{"hidden_size": 448, "parallel_block": false, "init_std_o": 0.00469}
Each number is 128 + 32 x the weight over the matrix's rms, rounded and kept within 0 to 255. Layers, rows and columns count from 0. Numbers have three digits each.

# layer 8 MLP down, 448x1792, rms 0.093, rows 244-447, columns 1344-1399
115081132076159118132112084106132121100129149103128072168069078158138139120127092160098158141173176126125122140122106127137103114124190072111131143066086102091105171128
124189142144133176101097132169141101142119147146157102116163117186161146152064124131122089116122117157130138101174167099156116109133174092064193086149128099119177032112
118141116139151130164138119128172141111098141092117124138106034146170132105091168109097167157154159140107106150180099143150064196138087134114091118165125146099139108158
157127082111186064116136151162168196106058178082123158147112145159120092162117095161094142107084117095144109096115151151157109133135133150165146102168156135160127198091
110096121121109122122103183173133165113152148149154108075115144143095142120146142157105121072086119155089145126180094170120131186143087113173118133184100117150174156130
143195111187145116171148133157098172129124122094086098090159136090189118082113089135127123117089099111140107153041121101041110105083147109108134150132181161163123143151
179124162105128135142126120122132090111160133109181163104181105114092157105142080127129096150109160115154086090139203134112119151181105102153196111151149160169131137090
191142054092193142117147158108188095172126101128113169144178132113186130148153093112141102106113137114155089116167128087137093125175063139172169065108139100130159115148
190116150099135128137116156127165118148106097135113098116122166146138123201128100092085116101208099140178134072099135156153104147081108132138153152130119130179173101145
105156169146099076154118158135133121140134144118095208122132189100171097103121087127114063065120167132159126164128147182211125118160183190105150145152142083200165141105
152146117130099122080197123122216122120108094070087210133167139139113108122186122117110130111131100102117113132152136118119136136097131190109125173155065141184133110096
092147135122131149185089092083114118123156166089111159134140090113079098212114081200074194117119132112135107066110166121147125152102114115133117120112228120144104090139
103129160094146127211174124100138121146165143152141118098171168142153140123129167186097123096131152135150092135077131097121164145139167192169133117130126143136095121180
192096117154177130066130155126162097111089093135108123124148139114108101054084129109153110115097125115129156168097132186167149110139139148147091138153148120136066128230
115161107138148144153159149103156208108122125165161121152106155093113115134152151120121128146123107159160157152117157111113065124106186129183183175110146117157159120155
075149052070155123033169161076192082101144175158144116125091166163091108146045125152064134129177130165122141149128129093104152136098088121123141161148135123153095129113
135174040111175128135131166157155113109140108154097135149130096070144091112106148174058089127071179121154163166149157141174154127074107116175054083129193143181123195128
187167093144210125084114120128117127126107185108152158210178150101153107191131138135161146139122136124047162120154119187164132173126161171070176138116160123153139082188
099157124077154140083154175129114186111114122163143118144137139128155100204199118126037150151107071091110121146100141169113083089142130120085098133152137132061103200169
089141118171124104172130124150135156158115077084116164105141197108118127114091087120118137136132145167115181181148078114081104116113188117086150173100121102080142156109
132106125122118145108122150123119148090195106149132146143145156124164129091129154122111159114140128131114127143162151138163085147118094081107143127111156145106110148141
174136118087133145098110135138126136089163137148117138124114118173096175182094082113110138123149140110131135156146166121145124129125161140112117191137122155107163141085
131155136101102122107181186093108168085126150114127109091105107129086178067103166145152128156124111109110153108085113185144151124139163075230162169117156169137144115135
138151165146093150138121087155079147118110159158093095100176128183134135116148102205120126178121144139124212127117169123174143112098160158133097152119103090188143160184
119157135084132153048146158107099128148080091071140143129148130143118094195158129098138123196118136140160114125043180134091126134119135128082135106113173171140148124121
130117109141125165140163165118180151116183151105198136075111167076051129073123116162123197149121100155149147151199103137117144130136130132164119111137200081133177139168
132138112127116097171079107121122120073099130065051098137139093081109138110124103145140197089138094172087088128136135092181136115105097170100176112105131104151181116117
120107128101185164113169140126117137125120119154071129165112135140107143130117133154138187109055132114192095098147057155090127115141121081179044104107199097125163076175
151109145156136138180157152166089128130153116123157176074135102136203110146129132135083143117135078142149077125170129187124107141184095143045129120121154089102154105135
069091148122130191125094129123092179110152128096138098111152117102084157075132102115127116141126140073074130189109108128091154118137151150099072137171149190190121072189
159174138117116123082119068140115161177126172186152153091110084153152175106167181166117167112116131151118127149147090110111153064113125105193121087125109116140135163124
128122135147135098148060157107110090074145185148125116100151151095117107161151121088095115092112131135164138122187132153102089107089144176096135159116073117113118163129
136218105116103103203185125138176084169114174141123177204113117105114150146199121107128137172114110114130103102106152141138080146150106062123106072135179085161082162131
082136118135123095120165163092101099136158074146116061104148112113144155075103116148093127135164101138130114076108087169169089103169126114135138054129141120184074161151
127155066144103131194096085109113119107058099123128114172118129189160168141113103117158143104138135118123126117095134123145112089184121125128087121150121143104155170148
131153225093142115102125171103142170107076139181114177143115139134121119166130172100162099124150123114141114120143119182172130120074119117107138117149079116077115130139
109094157136112161109132143108206081158103144192146131126150195159142129152112175102169173121147093129126130125113135211124156146137135170072128229186159066105166107210
114173168112170069119220161115128145150117117160127111105162139129138128136141133173111107091160062099135146125158118147104160130154126161107126116149132142085150114115
114164153166115134098122141147098143129056189148148135182142092098113151167107111125120133108127123141073119077108094153131148174190093107117083109100135091133140155132
128070152113103086187164134188166140117127182120151130192112110170122155098118130217151158098124128088114155095103141157152143139114163135171107184115103097148147158122
139121081131183103097145145097096157179118132144119127148178139176117105112126150160173083118142108131088112077075157100085129096063152103083155163156107105182146151127
166121138133144106142124177072125104125047138132124139167098079182160119177197158179118232130143108093044153133160147132122138107133110122107173110143050163152097150128
116142104157100088132134222141114122184106156068182094096153162159140150088165117209167111078108140172121100143155160088142201136096165119122128105133137136132118151142
164108153142169117071110168169121152162134137132138199071152178165150137123084156088144105124140083132115144138164121087171140110124086136145147129191121151128127118093
102113140159151156096151112095108074120113136168102113171103144155107088141104164121123111095091149141092086124111107175131197085138159155157106135119115144160096100162
122193042071139140110137072140102112114138115114109104109106179112152133114129111148119155091099117136094117152118152121099123070189129081112128138132208139100125106081
142098097102166092076107088065155144147133164114111115081153055066146107148152138166107125090090163134159081094068135111145160092148111137071140115122140130131135069124
165105115163117130205165135151153149136082121142178173101138157124099111160116118108058172109125070111119164184114108115145108169158136145135120084120113133161144132131
153148100142129178197198154143147087125127120122127092129112146108153144137199135152110104174101154084111231076108082091160100153148153152158134158091108173118088114111
118102150145029136195110108093092164119148146090101126156111119157125156146156161119168112159158111131104157112095092160125086191160126132115131194073108114123092076147
154112168111161135187105109090131146097151174117100157116101132167148115116177126161159155149154169165128099127155137161169202098096142138128144137128083100061141153130
136142131187117117147149073125122123101104130157157115089134139148077128095157127119118101067068148077114150130094125154154217117095129137147150165176078162125116162126
076181188172091090130114138114123099121064154085147143050136123152137066110182121124130122089090158123130135141098116141116127107046146073079148146118122088113120092119
082147138134172121074102109123177159087119171111091103161096108194124125158191117139132127132118164124140165162147121098155055121072143146163153179146145172153128121101
135187104054143156138187135120113176132090151113114097145176178169086156161149092166098109116161119133163195157155122138188151093156116154123112113128161181141143129120
123149126123100140091154074148129157090134172143135119107180132144156111125192114174109157117131147137119128091143108154159141145060134165118096125131164133134158099111
133159140145152168160156147131145167148103068123130126135144065117182167196131108162117086157208116162144161099111174170179122133118045108129135155133128130141123118163
149153173074141089125137085128138125098199108028081110150176101116126158134186129128095108154203156136120074143117125088104145140131081113167132111126105095170141113153
109127122076114115147130207207174079127121168089117160126132099143083127104125146113096151137126127145109100187092103101120076174149122107078141076117127131170085076136
182101110113112094152165146066162074119188127112117167065160063114168145174163105122104131086170187147172124170107143168171124147081125151159180119129156117153129133107
162137093101146111131168076121135129158089146103099122141097090144140087133136105159146174110124136119104094165163124093148131119078123157109167127168109149125147138101
101157117127109097117132136111135120072084063190115122151140120117113132101086115154125133097102155216115101129164112105184124119129120169061129138114178151077101142152
130158107071075124146174119136111129107138160154117077120098148128203098087132160123137148172109109158118146088089143147124162227097149128187106158078077173103177078192
130157128209134191173130118061163157122159124121088122158116165103142107137165090114127144071129116154136140122101080156142127135088103118165140126082119141166136100153
118109110147114100136118198158111097107142052138165132168133090171153131156115118116139105120116107090081151179117054140121106158141146150141110108087142139129102082101
111110113138170112141154166104112147127093144083164135178123122097112101164098121166182068122100143168157184162059146076147147081130166106168161099134125157106174144142
141136097135153158147122150127118106080133109126187107130091123131088099139111093108095119136164153120161131145154076121144117128106135136137158153126134164145166149097
123081083086145143127078141145090103112168125148140183195171134115191153184166119160143128109067135135116199167092137104162064161124129075117137097125091106158087171110
119126056145095136098140127116125118155150154151147163104129091121136204109135110101140113182148112135098133159101135145122131169151119090128179126135106135111150161124
121055119133105125165100111168141144142112123059081172103155061103163183154184151115127048153120170162153129145156154174046157146128089089099152176158129131166133085115
149155149107132096157114121102143087168183185137149137163138122103101129130122043139182144117173120093088057126171122150155127168179153086121115134144156153119089181120
109072172052120159064076178126086116113179120155110082181130149187129164158075068132159089138079113123154165106127100099178118105112145097179117128193151125128143123136
129103084104119077099151147124093143147150124148110091173109104095104123134141110136116106104133123142159157123170103156139162108142189167050114126109154130130102151142
134069139151096139134110097135204141110152196151127122104083159133102114115127135111128146165153131098137056158091152142141163150122100065124156120138106162147177114147
098093113085099122100165178136121128184129136131164118138170096141148110094106136106153126160131127109111186157134112165061158156112119091128098137175126134101169101138
171123170112137090085132159156112145127151107094098102145143106101121128087162123121114105102148103167105097136130172090132119104139130140178105136065127157138150121116
130191110103110133153131119044124140086129128145081143080099118116140163134114164151149145125112154171112138119065141105117136146129124173056124151170123158193135094156
144164121137138134137176134143133057141139111113164139065151131127182117171126101163152187117116133145190118124148138088167136101097138144116123128100109087107159083087
105109158125137138135155159146131109104146144197113094117110170085078084137116095113133125162078104152114120067127078068132159154131118165151113160145100173174108128136
104146164185180105128110056194154141120164126167104121109106175121155092163112079129113094103098116116110102101143134113132098134149136117105119093128115117088111106113
079209191133118163135135094107157167156133108067138091106152140096171123128199110148205110115136092108107118125107096156115142088129109151132110132140138160086152181127
084115084147160128156135101137130147135033155125095135168173117193146146167123113137076107072148139115115091148155148099051117117087173184070134133093097142184187134088
170090169163131053163107183152156104148096154164130051108159156115148147120149095077162156088142155125153155130162145116144147125111096135098136089169167196130107156120
169119169158140139108115150078132177118158097121142109089178144096139097172114103165148128122108140146174168175076091206116115096166137160174135170166151108112162091115
094194090151109108113111137146167132112078097135104143111156080148172123210188121162145126154136124071126091170134095142145088202156141167097105097098135122129105160085
142088100131075109105121132164134198139172172144166114147123114129205140109140117160086111108123182145133151116112137137144142154169110160053151163129132166167159111047
068087157091133149156176144189156081115112126139166119062113138140108115129087133165087150148089158134145161106173091124106066100123130206058108072111083098094161072107
080091104141070135177146156091091090161172096115121133154083151136130156127139161135129098135162087135141094099151126164095127125099099178090156044115093142169094154105
104198136136050097176133169153120136123078156101151128078113148189129115068164104117134087121142195138145096118107101141148129153150119131075161157138108145158129106160
145155116141098154194129163192172160118071124136118158110124136132089127109169089124122091194202148110087174133142085118111108134119167113196077141184113167092088141076
125159119078099127092150109164135154112174133093133102127155172066142126106128118099137137117138154157091154145194178124083142171122170122075132070109125149117127105119
060156103119101127055114162116131098126075181135128131102150095173142146157096149123128126078132166134124137201141177139106171117123098101172068140140154163183138145121
097175129124096102131114103130105148161105164161132123177147168120151096131135094116154106109177084105114100145154106160114138135135104138161071119147123166121118172048
122118118154147177120144133163100083149103106107195134153062135170120148123125128113128172102142133133146103150121121108159121146052087098093104098097152144149111171139
158088095159183127197101106093192135118138162170122094158136140144080145106136092168116111161155128101142083098098107161167115161096134164115104077126187090149094118091
112198159168165119122146108167163137097115122148090148132169120148156191144115179168094158071133121198079130119112140158154084118103086108076148148188137132093206158121
100156140107101116086144052168131117167156090122129141085135109089159087124172104099100161082065143110072178133030068100147116129139126132111124100189177127114120162143
124133148140153134106166122086195134105125146089076175147194076124159139094128137175151084104134119151168171100108104130177135207144174088121146154144132135086112125154
197180136162135131132170165189105155177137201147130126184147130134039082148165150154178124098118098108098151134106132122168102142120110057112143133160155118104140123094
127172177118118137115080122155167171163162151129131100071115211100175102073152154159095120091157104102114120140147159137123131091142131185140065111117103179147142177136
131198120126074169108126112150163089161169062145093146108161089143098148132154134110187150133103147162160110128137147129129120149108141164099129146127141129129105169151
089091157138109100171111162175161191145106076183067079093132104124129130126135153106074105106115171088121116185118102131100081160126106105098123160101157112166111123139
121088156083183076165075092149215082097111105164109081149116130082139078079184142060168093173168134102139146147077122139094156145140172155120139156131088142129146162149
112087113120073153150130131207102139158099153157116172169164178130112156134151142129159096117157152105185133170093172121136115114140115129095098123140097084163114137080
118099140138169082135131105131151166133149082160096062140062099139121105125104129125168120125154077120137160140118157189136172088141118104132144114127128132116176131138
100136136162160084152110172142184160134175102113077142099133174156138093092106178133116162141107126130188149138106130057127133103151130138134106160138170123141144160180
090151086168077167126169110076156073110104121206144152102154162158124178133140141156154052085136124107133116137056136134144120130117146128152190099149114116142144118116
122097158129133170106124116139176150123109141143205141169101150104097159117160149121108115143140147101168130099163132136101116092124178096151116131127162072207111181124
077138166115160128130160128131184145156102150083097154134090144151141036138085102152106096064139146114132177128086135149102183164126096117111167178076069150117120134149
184115137197135185155097160164178136056146064125138157113162106207085140142127079198131167117109130136098106150117159093159100150172098186122133142111113126136127135110
127148188135173131143111156144129143118123116143099189233166180147144157248147141188144178121160082159167131082142117114104175153180150155143089173141194147133089151125
126158126123135109134066107174146109152165097162109139156144051138098134155125113115094148070109128117152131082162124163095139127122150124120113160137118166159119138107
129153102109142103167193104081152101120145170121158127178140110120145094181145080153103173144137109152136143130142075140141101184173141152122174135149112102097133086116
034050113135157129079124189167163077114105236085137180157143147133131100182119166151104151086139099138092141098045083107094190164157127113090079091104177162205153101134
139116157154099071110163147105156111148136168172175092133130128073119114113130176147127205096117108125158090071144116167109136196141096147114112117177155083071110129133
102159116157094184127150078214160080163120061067186096103161180125111090107109114129159177091117114133142131153163133093065088140127087162146179135137102169133140140137
115117187158143116074115132148125171095120160102112115122130183103153150122092134139106139144095139143060122095126194094194155119152135173165119142088168154119095164103
170119093178129118158132073116123109191176122146167131163138178145181144132109080133124073123155139158091121099166124145107145196133100125046119071109142146097138168124
108119127156173127098097130116179117187104138141135099086143176158167118059120144150106150149147094097122172119083136121095089135127135127116073122117119102111108103116
124117102209121082127142148111188115127116124040132133140134173121115063126140160193117142149160110088125173071101132122133107122127091131127105112163108120109085132135
122122190086136084182069099164121156119128147129102171170162091172098088168097144081134156101101094089121129170129119121118147187125102113157083164153141065071149113137
152109118105143038149160131149128166167137140133129133131137121122126149157160076145168165063154123120067113121093148156160148115132126136126127182148123127137192173118
151164121138157094167138107119118081113099104118174078149111089168150160144207110111105173109143043138165120110172082117118093199121149145164081130102102120135196106127
112078105113126108089128166055113116169062153137151141126154099159182226103065145113182151123157103106104172117131143151136154162174161103129088119136099155124125170159
120145170108154091098111125162158115094110098082120169139139133117100133143109197130148165140115117127125160190202109102139152064161081164171098136150125184157074160155
199148124111078123064138123175092125148146128153079098073139149123079135083130113134178113101095146129131111134124181136149059122136146126154163138111092130128162139125
137167114119134087134170115131205100144149162073149108141160151154085078119167135140132138094104196171120070112198107181185177175093111126134080214137159142193166109072
130161138109075139148136131114133087167139145069130078126106063157070162136137113107092172091171097105092122129091128154097144160098102107116081106045143122091103171142
134141094125202115133191098107132154088110085095091128118108213103143105121164127070130114123135141076120147122146070155122123104122143127115035140149096155162231187111
123161127152137170179121083104150135151120111157104129138134157108135151122092145124124134106130121180169090085106052102122112152102113128125119124138084206124153148169
100151115122079198139104101127114158165126151138086155084093104127056143168149118136111116100172126162122140202133144091095137096148148186128143092126061106151117096063
120168150144192151116143088118125121157113090112093108183104159150102192094112073128072072123174125141148116044137083097131159118182168094228126149082135137136129098159
129163127073199140175160151103150123185121106148116153099079028095138111122088122149130136178119114155131118082095141156136087074087127168125141149157152142114159080071
156144129078147120131128128129157160117118130123159127172094162139122134113082141146088112143155097188161131104119058094154144105101067112168132165143095142133112084208
164083151132085174114121135061162115130128162108163116143169159130137099172135143117141131108095100071127104097074072159110151118137181136136151197140140081162146155146
091128176118100167154155136086152094091121154121167129084120158131126116150134110142167124156142096171197160127087075112163086158118053132172130148123111146118112117137
113112118102162152159145100161220085151132146122119128164101110172129174174115149149144111132117136152130113109195135079128081152132037164093095149172086146142129109120
122143155160164176124085167090121112063143170116110155124163086117108200110190122158157161192123114161132159136182172149100148160183134079102103180180173182135124124152
065102144145156107195219179111169165164145187151166082070127081113061111161137156144078171155096106109128105144131158128180137147166085112148143126137079088124162159143
152159100179126081126157141133173076134157083161126160149113129106136117106138129113098107140137099181173078223122083074113079150086217153091140098096072098166125135179
134169141079100151178152147184102141161176095152118178107119125112138147125124167125160109129119106157139104092121112162190146191135111137142147111121142151122136149146
142150116113125188082131119101155133155133154085080127124186123157126117125132152134094174137132108158141139106116162087150160065129127005143116124157156134158131150110
166167116075087162122114131136116043076101163099139152134144116118115123121097128105139181089128144094074150078106164135151108134126127154190087104161090159119117105143
099164094124069091189154138090129109201123138145085091090111114113097195097104143107145181192165138134091048139166198105141078168076100093085109148117123150172104145207
133062128144160087062136162137174123139176105143142130156141112125139069161102112100147142147114173130109103110106151130120148121081097074128099175146131143111109089163
112175107175111097099129066068199161105103159140075159147157113124130095167098119117124138133112105140159158118076192124176152090081115180142129119119103072146155044089
155044140139000156120121184140104135185148148133139133126109115110084168088077170107115103118136150109134158064178103147084131156116206124127138161180111148147146153132
063151129114199069144106117146184144129116122170138132120116151095135162173190107133135091150101130099136106068130131114146116135123095128105119145146113117157178124193
122137105135110098128144173124133130097153160115121085140094180163074117080107170112102203127125111184164060121136119152136180106140066106198166151157117134111177133125
141238101166139183206138150119141139078102151149154169157151141092151073087179125139169134147034131092118155120119140066147179151201121142130160152119140165159154151149
098094146135149139125128154156092169121085207099068137187116116113095127161131159140100152132108122132116175116190107099141216114124134119165137158139163163124069230145
190199134125112188194133129098077210132138119156123083138190143088110133163102156148121069167153150123128093147102111121141092085180148137095128142129124129116136115165
096129118079111073134084150175135127126068111102137135134128141131111116193172153140129156084136127158143090193126117159154146134145062129143147126110089212127166163134
166185097111149165131173117099131123134132130126095147118142141117113071126210153124157101168166155155140121136088109129123142134155115139121171125144153102092050124102
129102086129096152090101102120103116109106144111117155116153146114130088182111125182166162162161129083123118103119078116174104135173159146104120146104094127122134153147
066077097194116133128107150123166093097090113147156133147124155104113141128135103138158151110126136107131130144109116118130139120118145155216084218140117137132107196140
094171113128061081125129087088110098161030123107159107182105138165099164095192093102149137142117132124112100134149171140134134209085136114105053121134124144185114152105
136100151094165119135194116168131134166151136095049092153092126137088121131166163140128133143087118188149103117111121133123095159135147151142117103129118112123104183140
088124141082149101091143137157124103185147063162073167123113097121126151164160111106132105183134130163152113083087057116126130127086136097158080175119132121113166125091
132172118133163123097201140075147132151097151111162140189152069092081129123128131123146137121120130103115160161139113090109131143117091161113121145069192122138078138176
182101178155141177174142142114090121140153151137092172124165151069068087095139164158148198148162115085089147143160181130127097140105099081136114086132088108126105153164
116163120097131158112138117143139146112126161170114086174159122111174141093166112175127114095075090107146131102124110162083113155090104144103142105141127155137124197055
130123176127141161105081114157086142124142196048102093019116130107124166141143153158146160133090103176149110102126231108112128108099154105135196117066093167116081099138
142123163114160067167114144108158143118130184111097128114088129092166080147167117113155190132057116126093143087146129170096114114153151136144112139120121165146093125155
140150092094073187163151141163125189173163186112155127115152148106131132176199126139117170137124085125137124136196148133155184101143150117065160153126112097193165152132
150122200159103182125130137141143144130056128156196122164148129140127148130112106119077153120119128128196150119084147108101166206103159120150086188143136114150131155173
137121143132117140154187190064157093150138154120142161098077105102127134097132128153101099130140026129159110061034182133141126140125077144122118049101143146085067106090
126185154112096104063154114108146163141136082087137123066169134135162102116145114157079092118131117127152128123126131151091126151088111095114115119143127081146194114165
131128152155138144167144166148166172168185129129179055112145164121155156098182130147172155119126109121166079095161150139169109194174165102152172088151132139165102131076
156092088059171087079133140130179109074170149156149135060136086122111106121096157083064179107233123137140063183107082094108088127099167102035122122112123035116177135090
184138062108111127155151043105137181130245153100136157086105165194108087160171088107144090084120126192154135161079089109154122205170064083086080136196170122124090124186
113114101170159127096147088182124118135156102105225087141175079077108137138085179045110125142134118115157151112125121126158168132117097178146122102132123173064156187127
099090086158137189117054141107082173103127164140123133211169141127148080095188162173098109078130098119114128150148102125121080141149125094094155106123116115120145156141
179139125098119077118188167057111122092103088127154157143113169122161156097135167101101116174160126120176129082118110115105145118136108082130145104101159196148099105137
168147126142129193152095107206185119160107152105119122087142140176151144133151113186127086162195103102104067143077115102134131180132165204150112135136097178181152111159
116107095074189123148193162134130145146149165071146128114080187110117122180146140137134162098087136141162138078188119146159124115129102167121110133166130127129098117150
154105124135129187119158111145111154131106166130106167140102107114084145154113133138104135116176161185108142172130118080128141119066143172067130234101124159127146154160
150155094133078148066118168124188111146141118194169081121133197117079136145127114109126120150155171118153172099095126185118081144135078145076153177154070159096129111089
147157097086130120176081183132153068131121110116111148054123084136105093120081188173132069126173078135114159101166106181153179145116160087084122191074117122131107163123
152124188154138135107173138163109118081153136079106096143130154149133098145144193113131106133155133136151146182145179115125112155170142048187083131089122121110149114128
105164050120157073181136145160152135163122194146164185139120141097151083167151197187136141061136083122070178149166196176155160089129167085126149171155107120180159121136
100148112094195061143170134141148105142108155158074212162115129151127162128121140165152091067172118150081153160142110101117177097120130177100140056161084122073052137217
115143141139150104118131128109148117149125127181101176096137135101168080126215115107136112181088116119130117117159125124148086139118163122082175182127163179098134201182
106164132183084126156093132140177163154092100121096166107175125117136156163119063133201129113138079101113155137133101183085119123150075178059118099128073174143141132146
076184114123142139131131228141126115139100103187112134133167175135151105133142145088085154110099172143119157117133151100110101145180127127122087134144065123140154133100
101064111151133063115106097124129174150119074158133138133103090187107135190161113134101157103112139121105081120105129120079130152107078149103081142153130163143131112108
108135101129161111072115179085091106179130106141076145122171170161169118151153127192107132124171133156105122127103129088133175154118124086135126109142111134118136185165
122176137150107105115171078105107103191106141164186167113092134088123090100127127122137131160078148162175109125183123114136137167137093162081112135133179134111151090159
117121153113146157139173089183196158129122126182110105124191102116054100122143116157094161070098115131133131121122097140164172132173155156061087093137108165186097146110
071184139138202083083119118142138133186123172129107150173097125130181064135129159170161121118104093129105125179089157169134073123175120152181132119087106161159170118126
123165108094153114124120078124162095214118118176096105110121189087132126223167102111073162125103150116152146160140139115147181089145140109092105153100092121110173066119
128157097132113107134124113118101137090178118137093141110110153085112106081080155108090197112124098155082169133137133110087135107118140175192155118100112147133121184198
130116135130055087124101176099106146128126114123080198111108110158146114118154133193131111144108139065188101116140151167102121149149168093111076153160122132124144128165
143091134114130064143151100141136111098137096092160111058184145089097063092069151132102095127121171146127130143183176084167131112131099089096106117113096102125179105125
149145125099091150171181122097149124132113164105143139145163169158099113176148092200097157061072125121169146179100105119140101170108122133109126127064145120161115169120
131116152095148120131137114103154124072148110156177136099111171097114100197127169144092072183106145146099165176166092173114125168119156104111153123129113105155170081129
149135134137112082143160130104096180105178118139130128205077160167134151141094075117122093072112098095141149097161118110101129128145118155128159095090166188111129120143
138088150111160175151103162111159155210072149116132125174119161110113098132168132132165105121125116087130086171110166148135126120155151097131136147142068137155200092176
151155143113135152101168147112131099127124134166153145160124104148110121062106147122083143104138139112154179171139155075148088127122175128092113147198080143117111119128
161122131142109154125138137156135178171142146091141162135151161090144112154136149104099110062129089154136127152128117121117203159125073081138173165106100106092137174123
182071103130139104122113136096119155136107104089109147118170091099142136133119135145146111035150120142109135157145092141113130158069117193185101070176067157141071113187
128073082185138145141116161158155172130164150157133106107180138111179166095140163128122149135137147144097135211159119130143140122149146170106142136136167183144123117183
086155159158167110135110076097148151149086137091190111118178122087160193191141147125137134124179145142162139123111107144126078097140098118148141144111152132127159144154
155087122134128122166086149128142187113102166071112120136125172065115120086134119159173103117139100154098114160153151120092109123127091123120128167164181122067122115126